{
  "activation": "gelu",
  "norm": "layernorm",
  "positions": "rope",
  "bias": "none",
  "tie_embeddings": true,
  "extras": ["capped logits"],
  "init_std_up": 0.0185,
  "optimizer": "soap_variant",
  "lr_mult_up": 0.939,
  "beta2": 0.98,
  "decay_shape": "pow",
  "batch_tokens": 131072,
  "steps": 3730
}
Each number is 128 + 24 x the weight over its row's rms, rounded and kept within 0 to 255. Layers, rows and columns count from 0. Numbers have three digits each. The size before them is the row's rms in percent of the matrix's.

# layer 11 MLP down (transposed), 1536x384, rms 0.191, rows 477-531, columns 256-383
101:161110123151128149107150122149145130113183137105135190180105128132130127090103095122111159137159159134180122187143136139110137123163133124153101151121132125154137132097133116116131137131095119122108132077101103152186155115125115172123143139068137124129142072103134128130104102110103077117125134106083142133134116163097112092122116125115097144128150097109149103098091138178140094117111
102:157132140141123147122150083149123125119133114106112138146170110112117149128108126088126096085114133127138150137155136115105094147145142131098133115152125141129165110190174140113154139110122131169089107119114107137092133069139093160114128132111121076102134111112082122165129103113100153120089150129108118148146150126155123138118168150125142122143161139153114124101120123126163123102119
103:134120147091102116086129131147104093080129127155141112145041154156070137122102119116154145094104109165092133120147128076112112114120152128128152163148070099111146112140131114106136125101161155067083190140144128113136103103112082090163091124125133108144137140109140155133108137144151104097151132111152170136135150118158154096123167097123125114140137131084096133147129154083123141079125
099:110130124110106126162172138084113147149107098121100128110095102111110102114099130125111126113094100124142150109143165159162134119183127106117124110128166145110131154150123120131098115136086113078121113102115171142151144121154127142121162160095147138108127179128128148086143093118133079124099161141123099151110152129099138159150125127080122127097114139085153131122069078109080138118176
108:084113086171104159111130146116142111121125125128122110123097140159134116101132100148156096118160128132075113126140125114125143170105112112115089121139159110110145117163140144090142140108083115173103106113115111142154161117114139088123115102127118178108147114153116151128097107122067152151066114117111150156139144165101132148126162139149105097123140129152163107134071123145122128153151
098:125122164135128124132095126191050143128128094128102161188100128084124149101111068141111117133188162121118152118145100171104107141087131156137121110078199156158167153122111119100117127144127067131118136110125107162117133182136116160120130139141112119091101142120123112146120097136124109089147131108132115118109131116124119162123132109094163111142091102109128135131094111124123118123150
099:151155146134111097131132119174139136165137152181110111113155151155148138098154109168084118134139111104082134120155143152079135165121119144102130103093134084115132131133130095090099188145112143110122108148123117135116090145141139161162125156084133110124121179113137146094115117119175152104181111121187114164110097133096144135079163103156141137125104134122137129143143086109142125092123
099:106094174149154116161152129121151125116144134113101137174090110098142095135124139125143167063116111095165118095111097145135115130152129104101117130141107125119096132139127134121137102138106102152156126110156174113109144136106106096130106114104147085108105087109144116100146116114143113144107123143131138114093115155125099131132127118139134129090110140094129095128121109103117120123098
100:099147162104123136125115127157130184104103139167146098090110077144143132105128112116121127163122096145171112069129116117148190160144123127076149101150109090144137150123130126165136132121127110136168153132107162158122116143107150094107123101067117107138113118142143155149144104094152151133110152110106126130157106134091108142129087169125124120125096083107143111140110154137128170125118
096:138151128154137112115164144165148116128097092182134129145133111139122122108153120136121170142123174191118122098092126140139098128118120100098106156143149161136104141123141135146117184139126161104116162108065117161131119138098124126090166135158103108102123142143137103131102153160133105116101116117150145149097097114120104127123141116119113152122157173137121138083106096117072157121182
103:100127138146190097100122136168153172127097153102132098091107141149130093147111143132085130119141139158136072088113113116106138135095125136138126121141140127089142136127127159121104094124088139158120125146124097097170099173137118110147158121117106108157110110086124117127129080176134127138159074112149127109110142118103114161089131119095129129147120104152165124140129103100120110119097
107:134154132074143095100156084147091148134081145130176106109141112114137089102096123150105149128061107120090090103155125141119112142150150142126139136158084128106156119067145114118144141111132142140130135128150132098120106132155118144179110155106119069089135098139134121097139166117120125154120124152164115123147139121136090141120144111144125115129119106145152137140117110098148086096135
099:126132138118164190112117170144096063124145136141131100109105141096118147123118126112146118139160134156136097140115086132123123097150137113134070158119160155139096115129090143143104103128128131168149122134150140099136140120148089100122079113149127115136127140163120135135102169124113166145140164120101137148130151109094157114096117099103116170143143123109060108125094094143126116122128
104:098151113163097098069142142090146102110110141127161122088122132124085125093076119118130116121132129131133115153146158112130133152125120129140100102097141196132072185119110130124093173112097126144111109103110123121124074107149136159134110142143155097139127138122172179146154113100139143134109128117122144140097087119116110115115142094107124143121093122137110116125146145146120141141144
092:145174108163103161103141131146105139094117131117157168128124150133133118134124135103074120100133132089145100130136116149122092128164125135167173125114157135119106131099151154120132173163172130137103099074127120109171136082142121146092114078142143137145100137114087124134174181154120131143115137154120059125107161115106084119120147103111122137113157107140091127147124133094136131101154
107:109158118135145086105109073114112142201100162115127142115154172119105099118127090146155133102110135141151131106103128105134144124152123103104112131151145042180134126109123147091123159158106144135114157144121134127116127121092123115136138131097146128149107117138065127155122153114101140127116108105130135095134074170092149151069150164130164108119087137155137141107114136158096114127114
089:135145103118090107130093125086165111118101158127136117120155152174156170133153153118125134141102171129119126119084091086166127153123098152153172107085134158076129155145141138141174148174080102142157145118143077113139108138161102175118109131088152112128138139124090110140107118114136133125140140132094121113137095121082101100125083140192091107135131131102120111151117113093135086105130
100:083172111113167134142135143089127138140103117159139137124088135140157084133094101086122098146097109096103122098144129132106128143105140135121125131090178096071146105129128124105130130133150141158108118123141103128157103146103122094154151126148114162128139131124127164118156133085148123120118148172072147129144159127140123161122141161139117174127136097150117108112087137138132135138115
107:119100124128139139132135114106101147140114126144130097071123143133120118081124076144111128111141190144140094140132140140095150139119122126125155056119163101134146145080110186116134159128137113115112100131123147128136132109103133129074139117093154141132118099089097088107141095120126142132147117103100136208160093085111093114157160106131116127104151146120097061144147110108110102137123
100:113098127100139087131107148100134135088174146130132147110117122196146129119133090147130117148154152098105088153135101148153154162110107109123167135125069102137110166114112128122123129181123137055111102117138119100138146119112118148122131111132125088143099106118132129152142147160151177155117112149184117111094112092150128115100125135152153102116124088084125091120096145133110103108135
103:116130130083136150138128127095133128129106078149124119163123104117138101130125162140102159152151113130147111139109112163108130138144094141160127113096080141126120135122132120159126110129113138112113136121106130134113144141135092129110111140123117099100108127141123178137142106126118146139121108132178173126154091098096186121137093133125116140081132139131116160102097126125194145154117
098:150140104134151095078091126115121125100159126134085125109142118108110124106119125104171116158144138113121122119113123088117165123116128160113111113128124131117102142129091090132146159136135067130078122121128089103137146055097141120138108098141123060105100114135146105083130066184134107146101150091134093163124150089126127140163073094107112108123105130097111135112114092083151131158105
096:143141140113148134108140110105138165138149094119135121138126118094153164102131120099086144165156105157136124111121119097114119128098144129130149077144152138119137108147156149117112116118104137118127137159117109114073165094120101115117140130126144090123134089092143143102108104090140129098151152112115149107095163105136091170127100124146090080120122124099112116139090106136113126137140
094:109096124160096186123138125123107117131159106129125149144130111134191076119102070100132085139115144147115107128166099104123133132093132142113104138115130063111153148082116114118109109094111116123107082124135123129118143135119111126126169100115148146134145122094146113128096162119111105125097136127082145110166130109075101169127138132111152094140141113120165135132127136098117134117153
101:104105107127117140145083101070160153153130159138130122113142180157155123113128109129158119141124109118162123143127136112117086117095097112156143120153122150129129124158124120146143114075112157142132126161131121125140126105110169178123100152132119149111066136077158124091152090128142121098126141141105095154148133132100102123138118149090087117092128067155109126093132141152142150130153
112:088130139116141168129136186114128157126156125131118103158126096126081091130120121134149130113089152109132142178119181103148162104127134147134164121122121103135153179082149104133101141078166171159108116111125166080140090097154122130104166146164143111140134098077135135104124124131144137110128150103133117084132127121133114137142116114134159086097136130116149126103113137117098148092158
102:175127135167104113134111161101070118088132085124106123146114108121143119158118104196085072143124143104131123154112148082130102120098126121115153132129144158077133141129121154120104174142145129131120101121165113152105148139097134163150171156125140160114128137088132093149144108138082127146137094085096072134110141170135092165105146109138160153129127137175129087133150177091135169096138
089:095120131121091144103136111128154142133157139126101109094110134111156139093112102131128120124133147125119118078117173114127106150160151081112160127066109139110110137094135141123139116128087079175159090135117176146128157104151130124118111117129076138141144132164131129098110133073168160116140164129128104135104148167125150174129178151117090101139139163146129156100121156111142116090175
098:124129124114078051121113158151131146076152108101164164133152116133096110117115136118124129125144136127141122129098111102140106096129085130122135058094105127095114140094130167104116109185143190138129153117136092138143057139089109132101120144159171120152112114118108157171099158088100135177134153083127093151135129107095116128102128139107166128135106098118113154105121088155170122115152
108:116102101123124124155134174150099119141133089108170089170144086132134144116163134097082087095144135112142143115135099116125123145083160144153132082123138157136126113090169154156125140106092145126078132105132145144117096110156131113104078121149083136109181132148161121095139117143161118121095141119121156122109123088176129120083133134146123117145145174089132124132163181151148132139170
099:142124152146123109128112088107092146122079148116143139131099115159154173122123163155158149140143147121098102131102124110171162132119144124112122110138114151117125122128097114112104117124100132112103084044134118159102152100141120101144145151097141119151183171156120140102136141112106105141097112108103144133067129111153097132127171151120140110112140183137121111093161127120104180150148
110:131130124099119136153130183126171134143156108172126138117070122113142111125100120154141097109140135133129121137121156130127123116138121082090132142161140071163155164114083141081142095205137160129140127073138142164117114166082102121137134126110091109129113095120128128091120129140159085156170104103076099143093120112151103151137171127158142135153170155184180103157159094140147135154132
093:117142122149154147153149093177104102098112072112120120116147101127118086116157112131131145089111113137078077126132137119109144140133125123126104141096127109128123112068150117145141109127111143117118110096133116124142090113110167118097145163075099101049124129131146147159120099162123122119097100191172129119116111118162148133149146134107133138111139159098130136083142141077136153112104
087:112149074107131112120146171154106104137136133139113144162155143118154134095086138114123101154103170162185088116141142113122161132114174154162150114119118108121138130132132139129108087123151095124153110134103078170098139141123137163088124173118131103142148084116135124164126126153101151088115128162117111132125108124128123121080151114149123110134098121137114130140153142108185148101151
100:104125084142143131126153146151120143132112138105148147111146121119135104113115137141134148102141110126165166129114137162134121139112173113102092141123141126148118151158139124114101137091112085132090128082108128100127088127134115144128125101169133127106168147135134145110120100106143132104170103165170150099090082124126116086164137135085120107132097129128071122154151144135134137112158
093:106110121112192132139100115122113110130129176137136159129161097162150136120128135130085155090103125148083121130171125105094167068117142113179115143146166137140122147123115096087140104106117149118161152134129139103145120119095136139141136128128160141105135128146098165153135141065076129137124117142141130100112151116106153118125141102093083114101177213111143151103144112062081106122125
088:142086096123096104126107154119155066127104118111143131100114108145137101064106134100186158137089094132085147152115134116124145138128101190136119146161134127131072155125112121120172143149099136113178148122110148107134118121117149111134120143148114132156162123094126126099090104138121137162106083130107130103113085140178156149130129139084132112118113153182115095120134095171184146133117
095:123148145108112144159113124127121114126139063131149159056120146101128148108170100104145158116133107115114135141123111132117161146061117084132160124154136111139096067126162131142117110117127152137096151132089085097127103139153145103109133091111116150119108085113129122092131175106139110115133144172143173148160132100119058124084089111118124130101150160113088074098154154133162139116084
116:086141130080123126125178155146150173077114105152125112113100141141135149091124089092109107153137122191082173145115131099158121131146115146139165125130115106161176174111176112193127140156121092124157135148095167131136125137120137088077138170137140116134152120099150117158138136172158118131109091090113115076087155113111164111124161140162154096105175159136087099139118160145132142090152
100:129145169114134077128153106101174139103116111101151133151135084115163110172141153128153161088151110078136153135147138084140104125150084083110105080141094158145129132129087146120114147118134149140134148109093113112118101123115111162107083126135083099104128102163106141152120099106159117114093135095090134165109126126137150082151132119146101135154124116102091137125115099118151133129113
101:130136120130128154165119130135129114144120156115106116158119161111126146077120126097102170164108112101135105109100112120120096125132129058140142123083159160123133121100092117117128102147151148136091094077142096124153142126123122130107079098089141129136146123104160119157125141134132101110109115121135145095135077132136157113142141098137151178082144124097104088125102119165119151097129
109:121079093099141146147099108129131089162116126144126114118096135078141106077144148117102126162123159163103118114122104158121144133109180108144155143120124118096138117080136147174134128107097136151107087137128145084126151122134142125101154148142121153148095158157130089170115102133090163115116140089123118143112123130125145157139123165138136116110074158088089109169144159103091110093139
099:135120100109143121102136121107094115150179112144168136115091140121174151138133102119115118115131125133122176123150180102120102139153100118132145123155146117094111113123165125122094166091101122133154127132114162112139103204136137099166128083091126186108123120096124079167131133107114119129119108090107175089090155112115092176089089119128124096113118146139129082126116074123106156105133
095:122120098113148158139133116166151161148107119159153160099139148132134073130118164161147148074140115159123110114117138116111162103151103135136126132105069083151118117098161128148103176116169131126162155152164135143151087106143162105116138120125180148164106108132116121160183124148116135154112138114141177082115114106094141145133141122106125161111106180104167121141148106185135105157097
099:144126169118138191101157127117113110171123115152145194139151113091122112082096145119144142093113095139134150140131199165138133119173136122113138126087131152161122090123129146131114140086155116128095102131153110137127136146073137120103108142090106130173128186119126097114165155122101096103133079153144166159107127125144134102113087118104097153095147131101076143168136124093138126103140
100:125115121148130119133117142105108152117172130085153114109089107157138114143097152139126143140084089163113129110143159141128152148149096147107096147155097105116100107102110155127135169142125118116136136136137143156133123175142151118146123136144112135149117134123142140151142126110090078123131075129092123132158115150134132122063110121087155121152092103115084099121127135128154095141115
095:095160131090165134202135111159093105113134100144132143172086081125138148119098109115102140096134185113116097082139107088116130125134134145127077149076121101157095115122133125124131088127118167101119095117109126099103118118130136115158099101099128131115122171162136120131118150132120097123119122129108106165143173133120137129109109164158147152137193099140122151122149130131104119101127
095:115121125094151113130098150151130129099137103146157153109147128124132084093168121120112142115129115098086121090146139119135120094201110176114168103140140122105131117068091090102095101127132130099110121130108178137098133143117131118099131113140173166101124121133140091074142107106143115117174110176139095142142123156116127151163081162128147102142138129168093161139131190103091109129115
092:163068113140094108131138124136098107136111133056130129159091156135114165151148128100145093103163106129134118096178151127107146147095125137120120106119100176101140111119123118101103136055128159111116121099137095122146165130151105092137125132117082091119130115135134144149145120133099082161088102152088143145170124120106126124129112115168114085110147154123082090170110100163116141123154
103:148153115145153128115115108087180120146094147091144113096108068098069138147103142124181105127125140142122125163126143046141149119135121134134169151141120120154131147083152159128140104114092136089151114131115145118135139142093128125115166082119139125118140140122130117109130114091130160100147104157103147117126120126106115126096149084097129079121122148134080121149147140111145089123174
091:131154117114136138140101137139142134105139123118127141141178127121136176107142088102122105126143114157128116142134062094069123171086136108143121097135095115139071088106170131122104093130115111144098124183170115108129094099123166120162109172111148089087146125106120116111104099125095125158097133149128128143155196147110097115152147137145129115133123107136129093117102146105131118143082
090:141131140133132139150166118126114127183096091144076146110081115099156136143146163110146100102123132082171123143114129131130138128158151112164111151135136137151148142081125128132097127164134137162140157117149114114132155104101113140074145109130141131149119147125115131109131103079133113094142076171113122144159154125161190117105158136121129143121099117102142093139101098151127128099149
095:138151123159103138136119089118120136133105136109138106150094091108093133103139139109107114127131132147138114129156127113132151088093106108108115116130136110119091149113117112114108076143105124119138126154166070148102117097090096124085139113147108097133115096122097129105153149126127168179151143107191139139120134141117185121123166142119131100112153146146070129164117112157132134116101
102:094117136163132134121086149102106098126086142146147113133130098128163108109108148140156151105161113095146120113133093098131109123127138153089155118108116120104118152196138180071143115145106150146156158103112108095151156107111120124128144122145127129104148171123117148164092165131148103112107121129150134140137108105101130127130165136117131153139153144129098133122139133155137131103128
106:138135134161149147070155158121102128135123148130141106074117158102119106126191108178091122153142139098091122078153146140118084131094096114122150156137126138122109168093143107097154094133133147143131143128119171129128159140101138098113127111112128102140134140130137133134134136145095138126082095131154118122107091125156174134156119132086077101128135130141135093110138162112099139116156
# layer 11 MLP up, 1536x384, rms 0.17, rows 478-531, columns 256-383
104:156153170105092108151122142171060149110136119090090098134142120137140105131146107112120140118113111125150128078156114132185142130150135122125137158110133145073149144068147123161132086172138156149112092153134162074069115099157153103115090112128138120121152135146111132108147143129115153122085127123145103138154132080131136107146144117114106157148097115139148145127131133145133101098123
101:125125113150121123118129118147121100085127105117124183140106128157149173131138130124145146086131109140127138170133115149129139119112124119140102159143099142102133129148132133147157165124120110116108135105165123094146124140140131171138127118126119121095149157149118154123146121150118088094146129111165148151140108156127103154085149124089122138101123091181124135140132112097052115122112
093:129107114144130131136125172150156140107188174149098143147111117107106137141124146110163119126160181128126137144149123107158142127185178150121075144098097159104109129153125122118138135155119116127150108182107119113147100120173091149124083147152127165115172095123097150116120104147133134163097130175153102150145118111137135117122144145114158139119111115066135110145110110118104109101131
108:089107156119052127134170133119101101108147116091129087158145128188139171122142143136151134161159137108072088130147151144124124138116138112131087162161172118094170074139119134140112152108099108136100164107127100124119163135152082134100126146123141155098117138125106173097125112144093137096102108143115107133115163125106122159094128105115134071147158154115165132187151134151122110177156
092:116121156130077113141099122137153118114141177089089143098110125095165099126133161143144112120132172158092127137112102144125151160102160143138095131157148144156154144154146123162125143113116087111103119133124141148083128121147141129135090135148094127131149161151119094156155108119215181133163097141139119096109119121141150112130077130115141112138102164124112085153082196127135154097094
096:173142153148105087170162117144145142127152143109163131097105140109124109144132126117155116136137113149090120119104117137167129097075126105089109150134132123134119106155135119137156144121129076169139136107132123144176099165121129159158116169162137165136101107106145165154124139161116136131128135135151106129125137131119141084137097086140126106153126149132135145128126190161140105147141
099:099120143125116126127127129149080130080155136081100153119122125127117115145128131133118078139147106184159158145133118082131130119142134080196129088130160081125146077149087117090153135135166132113106134099117139145210142094099155122102142140110127157129156148129111141117121136109170163119117140141114114078088102149147112102132157133148126158137160126152139129135086124110123127089130
104:167119144153157115163148107117156119143130093147105097097115142108119160119128118161123162147135156070146151153114145169139118120099109077135152112096146124128121105132158146129141120098114094144153112144155163121121121111140127077098158153131153107145156150152086106110107113119117111124063170117111151160109125093151132137149120143133125120091131147127107133164111145112141111120111
089:158138139141156160139102071110159119153129127108132126155141115101173123119088187124145158146084116115142135117108130148147114120143116123072088123154124136134130137121173147109119147134101169148130121161152100139136118127136096116110139155078121112114099150146134116128064142139078144158166115093088164158121099116087134132149097160081122154127139152114114129143132096137066134187099
108:143113154111156076100096133132123120134154090106140132078123121117089180125157132084107114133117130137133129142128130116097123128150143133128110125119127148097125151167149128166098069134095091150089104076114086126175100142135153126131177104108120138100085090146141128147130116126107128113135144116102131108175143111113108126112106169112114130136117155154153098147118130113143136124104
098:147136117125143135138112160065109109099094096180114149083189153106139122163128127141089100160136085144113123145150165128093114157142108089158148110116113182143118090141173107144124088110125128145150130148133131133168142147132127133115134109129125134169151127143128101156131114099114117089138113156117155128129137138126102158135143113162109144131092139093161094079166109171145117104096
103:128142106105099153115108107122144071117128152154116131117143119112154112164147121162163146123111116149167151132124119073139175118157136173158112138116142129098117115138113122120119142142167101096132102082137149137120171143117089150170107101124112098049155134130111132134125139132125127151103124133142165097164137136099123104152136124142145108129052122126132173141130131105101093054116
105:157107155104147120104145146136115125115107097110115112110098081142107130108144126103118146152137125133139125092161127161127153104153141145148123128132089089111191106113109148134163158132103120148123143113141097108085176092095142096089109112121126117104132099152103139167162144123185135090158158181108117122068126110087088151117101107150122140132154147149135131175123123153127133095108
097:126138161171122166131134155100135111120134132155137120111096158143158128130177102130151108149145137127165149129133111138166147137105125087130094111113078140176127140085076103122121150142111116117133132137138114164104116168151071117112098124132106145176132121105130142105122126142107141127119172154201174172143098151128132144146179115144095110118136138134144128093120111118110129100107
097:133107172132147100153177109141120113148112144135134139119145140160094101098085090144142107091092125139097119134115120056132146160169118092125119106111083132108125118112135167141118126128123097139125108164133145142092171095119099155138104136127107101111132148141131121145089145176145163101110112135149132133105148112147123139143147139129137128064121164177162146156138144124119122146112
096:177122143123154171158126133109074149122139099100085145116125168142101126089120091146112146106146092144124138152116155140111110131130141122121103125134130121132134123104129132097098118070116123156088140183183120142120133099147131125129119120167130104108132122150126101116118152135136135126102124114156131113103145106158151135132140123105142125075124143141105133112144107093092153135132
108:140149168143157109159094133116150117114115106139149144067082169152089140095138127105128117131115117115145144147098147105104126130116127153129070075134123136169162128085108125115083124083148122159103135168157086108129128125132114090146161193114124099117088115144092173138089076133146132120121141170101143145101110126157091169132133145128112075127113135113116122115116119137104151137112
102:134140145111159107129132124155149102101156140124129118139144136141120145112117097152163119125144113138142118123107119152142127146091144118140105120094148132156153129159169097128163096116169103117128123129110131121158106144166141135130161182101133090086112159095102145101123147137151112130134087116101118146124086115136114142113161115107125105097170137119123122087142101119125117083137
102:167133110122126097104103174081113176112101132076132125110140138100126160164161139120157138117129153128131105131151135123122109092172144133127122118137139139157134119131145155133122091114108089085139139140112107112121156144150079142154108130147098125140154119128133130089169152167077113198109109136095097122117104144124127139109149122134111191141136163098129101167124109162116077098137
103:183115180128151140150165166130111147128120166133132116126086121136134118132102116153117098114152167137129152125104093121120138117144124164080163125096144103135126122129112088106139104156104110108091103144135103129070118088113098111159113092159147114132124115122156128142107153111117112125159108163132117122137153174130127137211111082157133159137062098122135080127080142137113137137096
101:075154110109106162129119111096133131115153164121122155127154102146115106110092111132131139105162107117046107146159147163152134147110110110145155153120180116109113153133119107108146127101125128107079144124098136132128154166159130108104146145118134115105127172144117137132127116120125127158151152161143159123101140145086073142156095161105179183131122140131107095125100117118067138138130
088:113150091108126167114142169135152113119166091126147127116103132144143115119089143123108142095146116129123114134135162078134095148126096158142132144136173140110162137131189139107158116096122123124099149077145130150145109141129075139132093131095147106096157156072130149148111106131139124133124093133136145147142127134166084119126131141112157139143119111122124105117130082173130110171131
098:145120155169135070103125138114178154125152115161112146101135124089134112109105139125148137128125146114112117130064148146102076117138132131121154123129130110112147112100136184128155128146055102137110156121111130145137089137172141166133074142167157127147162180125172095130101087158153129130180111127104072121135111182137110145101138144154150139136097108175095087144104126135092120139115
100:137136122110117156118131098077146119094156093175118115135080154183101130123116115174152173106162135151130142143120104129113132136114177124092126120117100124115119121143122115119146160079139122139106124161120129135092127098161139120180067143183118154097104128085117107134108090143083137114136091159150104150146117100157097108099095135157118155038134150085122126148109118108086144157086
106:157166130125165121137086121131129132138116138145138109161129145139110164159098120158155124149131129095133124098146111121084082118138099190116126170113101109103116162148126161146129101133135139136178115166159163105148151065129122148186177146115111113153093177118108179159101129145105156115169136098098104135163140150118134120100102097096132171164168103079120096134136116107129134094097
102:151112115147084123100130136159105130153153089160146089167148132077095167176137128133129152151128065164131114109130184151119123146127124150135121123110088152124124109068135098132145108090124111118097141097119157159155178120152083115110124098134134110116103151183151129143164158103142137144107119119136138141148163123093138147082115123143161055102152115089123134107127125157095129125114
091:124127091142193111150129143103124102132108139131163116135102141121077083134105140122129159172092121147092103105151143079141151165128152149154129109108113126138146107093115136151117094119157087102143127163137116157113121142124159138102160155125146186105109092126125103133099124133144094158185131123118074138130078124146174110112117135104136115127151107131106095091147133142139100145088
095:183114143095164118108131122138118073124172141144159140117133141106121096156125104097115171150097120101112150103110154161123111122110099150127075150167156135147108069155109152148140136113078150124119142116127186114132122106154148127153165138113121117119115154111145112129134139106137129121096080127133120085119116170078109165145127106111106110097113136172136114108153155080153172130099
100:131194090118072160111099137129131117112173129165107131121121158163131110126145137159130105120132116118104127073120098167157100142135135137151089114082145104152111105118125131108127127127105146144101114135118124071147167118109139121127123135168137152135147124107121108163123127145177157134141096145112154181085100076161110151122156131127159130121177136113125159116119111136106143124139
096:149100112191106123125133151126107130100163138120115064106136169122124131093128159127134136112117136129111160136134137107119111095118111126122084132105120106195139130153123112133124118078131109123153111125139114145123146132124130117085162058130108168128091098147123100081123125124118126119143168115161125151062138151097074111165176113125106113089109103118125172121126101053134111090140
107:122157153075124135146104112129129113174111120135137087116153141141126105110110136151143091092134129140117134129123100110088120096130088152115099096155110123189124133112133184147145147135128124122137125138137137124153126129148124103139098112118130114138099182114127137117110150134132109135102097117073168149146130164100095151126112105127115072137139145139109139143101103130186160193153
093:120098135095121147149109147084125147163125176157142136153120144132115154142109108120143110101126162119121118125167156138131106103099144121111155124104109123147104169165142137131134142154120117131157140123130118131090165131154110108157124115153109112146158202123136099114114087102150128122100126153147116111116138077166138114131165128133182100159115138128090111115121115117137148146111
097:132125121105128135109131102132129150088109134135112123143146111137087125144159171118130120115106117092079208171140105146119082102089115101089148088131149121160131119153116136187114163155110146136146113127130120145146139115101176103156139116158125137143129137138134119108115179143147108127123129143096155128105161158146081116130128109105080100114103120128160117145145136139116057173132
099:113133147098151131123119109138129148149156139095140137145095130108162100129127119121149067069142092129177137145135153099123088132151121153130139124127114103087151133122116115105146110137100175118111166157201140156102137180149099130141126136102123155154119140108100119149134162116113133133140132141166161106103141101161141131153116145105152089118096130131137128094106137091114152104146
095:160105137139132120108136115110090147155099129136146132123079113120177192115093104107155101123113107138118154085117088141149152115136086085090130130111177119107150136133115153180155132099136124162129144129147099142173143126080120128133160131094114130128120141121142098095164146171147106154088146087145152152180123110145130118133170113137165137116135103110127172157121160168098125107087
095:069125151153124131101146102166096193115112132142130162130128119087114140135171119172106102131163093158200105136128158164158124118110113112103110124125188101095123131106139142127122098097170147125120122147114144176121126151165108125156116094106153109105112111140145167136083153114172135145099143154110125197132145125154168095112068121146136132138147141126116108128158160120088144118140
096:132143105118116114126079108097123166145149122105116159096074161112132144126169138128116141107148145111154143115122165151139111168164150161109065104109115146137121108108136123101130180140097059124087106159126117150117119162153125150107121135162151112110175117107147122154127133146150115156148132147083116080116121183099150129118137157156095144073098134130138133138104136150117119090063
111:120143186140125170166155149141129105113135122100143130140163135146162141176111163151134124181130153166173117146159142150103150129082154102139125103101144125129127132124164165175104120138137098117116136160146168122125132131104156137109084131102128108122176135111092093120117139132145121065138097160190134125103147119169094121105100112153129148113107120119139142096135121176112142141139
116:093141145115124045100173096121141159135123096174087125132114143104164137163082147115154118107145122117091120139127118146135097143133125113104131129127106161170121167148129141128121084120100114163130095099082089099111160167152122159180134091160084090102172138130102151156101103138119128155113137124138135103133104123075139112180145131155135139133101115142168129144123150151135103157153
101:120111120098182135079078117095156143149104156096098126100157091172121146143176140128150093127151111152168104155140119123111123151066118097130141167124127138136120112128103146124154140140144135132160128159072141119111105115150067154135131097129128095170134121143126128127092116138165118104113146147206094131143143112093078107149146151168123169114090112131135132134173110120115116095102
106:141095151106108102187112115098118166153140122157103158107149116124098111124131094100142137121168107143138148129153103117158119130102152167160109116141120115181193136107161148090112099144105141138130143135134124138121123114154150109094145143109114134099097187149123140108133118169132085086119106090141133114100147131132163076153133148155077147148114161111106100071134122126106184147099
102:132099141076120123145100162138148143130129155146146120106088181170106168144155113122122141153152118146152180148170127119152082134128117115138155097119153134119148102112131130167151148109164133100130125138132123137119121123132084151133091086121135139137114137129141091160108130120106167154110149136114109175105048104127134137108110158142115114138126136134174128079137127090143120135110
093:076141166147120112109131109089111086103146146138125138129087094138124120132165194109105124127105169117150171140124140134177148116125116128158076136151130138104107122138110139138143088099117103134097116129172137141125120149071172147096133128125151117159133134133129131110121115111125096150148152138099150165128132149115154147127141089156098141103152121161150110117140090163149084094140
095:116153156152116147139108132142144138175080097117133136088108103104119127114146139092118185119073128133140099098172115119087158160127133123142084136131139133076119094144090097155110120100143152104122117122141177097124161089172153149121118107123120134130106072110147076161084096170130129108145127171147111134118114135106111160113114172146120168171116126116142141151135134135112137125100
097:144149099099123114136106144124141089165104100108182112118184117084148141135187079104130094171134112111132103139130089110145123142093166143117106138144135195078144160171106134101130113180152160142115129128124118149145130119114108143109106101167145133122149145123132135121127156187135114113142165182110117120118165152117087122142142125119109111113120131111137085149110120145117119166119
096:083146138095118113058121138099136154104105096120154148101132124098134126135096120138128118179085111102115144154174122109137123121110132132086159082123086131133168137181071144111161152113151112168131161125142179099183104147149124120120136114118117126137117113140131093127157134146166129139127152092146127140146101124147135127149114110131129111183054136129112126113150118138158111113114
094:145151160110098135132154120075135159142122103132135105081108141131126129107138114083104112176143131120169126142153127131113128109156130103123138107099102108132156121162116154158164180127094104112114137129106112165121134142149160108103133154127139128153095147105132148172176158139134141153120145152153134127141122143138146086110132124104136135139139137052177107143155128141140130086147
095:130117120117143178124097150134180131101173125107107103095126135127117159109147110125137158143123133146094137104066085106143138184096152109155140122130144101120113137139104141115099125103143103120136114122090139082092156131126112112111154079136141133148090110109093139162100136114162142090105149151122130160127111130129144117174133092127131115141103131151147145110127139134115154122099
099:140169118153120143145107133163164085131136132147182169114114113103135130128118132127112106157132135131143125123143123090124120111181120112113138114098115139128146111122124139145117102137117164157128095141169180107107133132113156124107148123116147112140161196105138141140116144106116138142089091144123133067145079133119130087129140110114147128105159153135097147105124122122167114126108
100:132121150129129149126156112137142131138133117096126111142109101095166127119088113128133152155127117099155141135127123115114154099126157105147145149151196106148160136107103123157118103084107120177128099072104117102134066126173098117099116174123176137159129171095131103093116189149177116111141134104144141152086126124116169128164112111155117153131124161116156141112107089110096132118158
095:139109132171136133128126135107126129107147105145138113147140160140100113135142128211103133162157128127103133129133169165117092101139086100083115157121118109105147134104132100141114121113148100127122141142095146150126111082144146124137084106160108102127121146154149087164092166141122125136126157148168108068133101122151148150157145153096123099128148119179116139133099172155139101111117
104:108136142159109105113138135115125162141128127142156105135074157142154125110142172113144131126144125125133075119109145170100144117127160173103087093135162193130120130113140116104130124106106115112154148134093137137135128139118101098129164130080201164117119121065180162157088104137124101150128142144089119136138130136157107147143146143119103163166111142079171089104145174104172111176193
100:103105092150119149077137134115197106092094143152129108134103111100157161162116139181122093109140127138106118130116084116145094136114163114121100096113132120140111105181100112097108109166118135089078157131138107120151119131144108136116113095163145123078172133128090123123132119109122156136155135150151099125074093120066125128097081140143122140126100086123143126152150152132151077083115
101:109106182084090163148144099117130122128120149103166133112119149149127136114135130158114098129132130168150147120138162179138154154098184140147158103085109178168130122081162140131152124121142127105141123156186119107119130118098175114120137158124138084098095169145167110141113136121132106132161140188148189138127066119162101129144125134165133135120146139079159130114169127140140123119107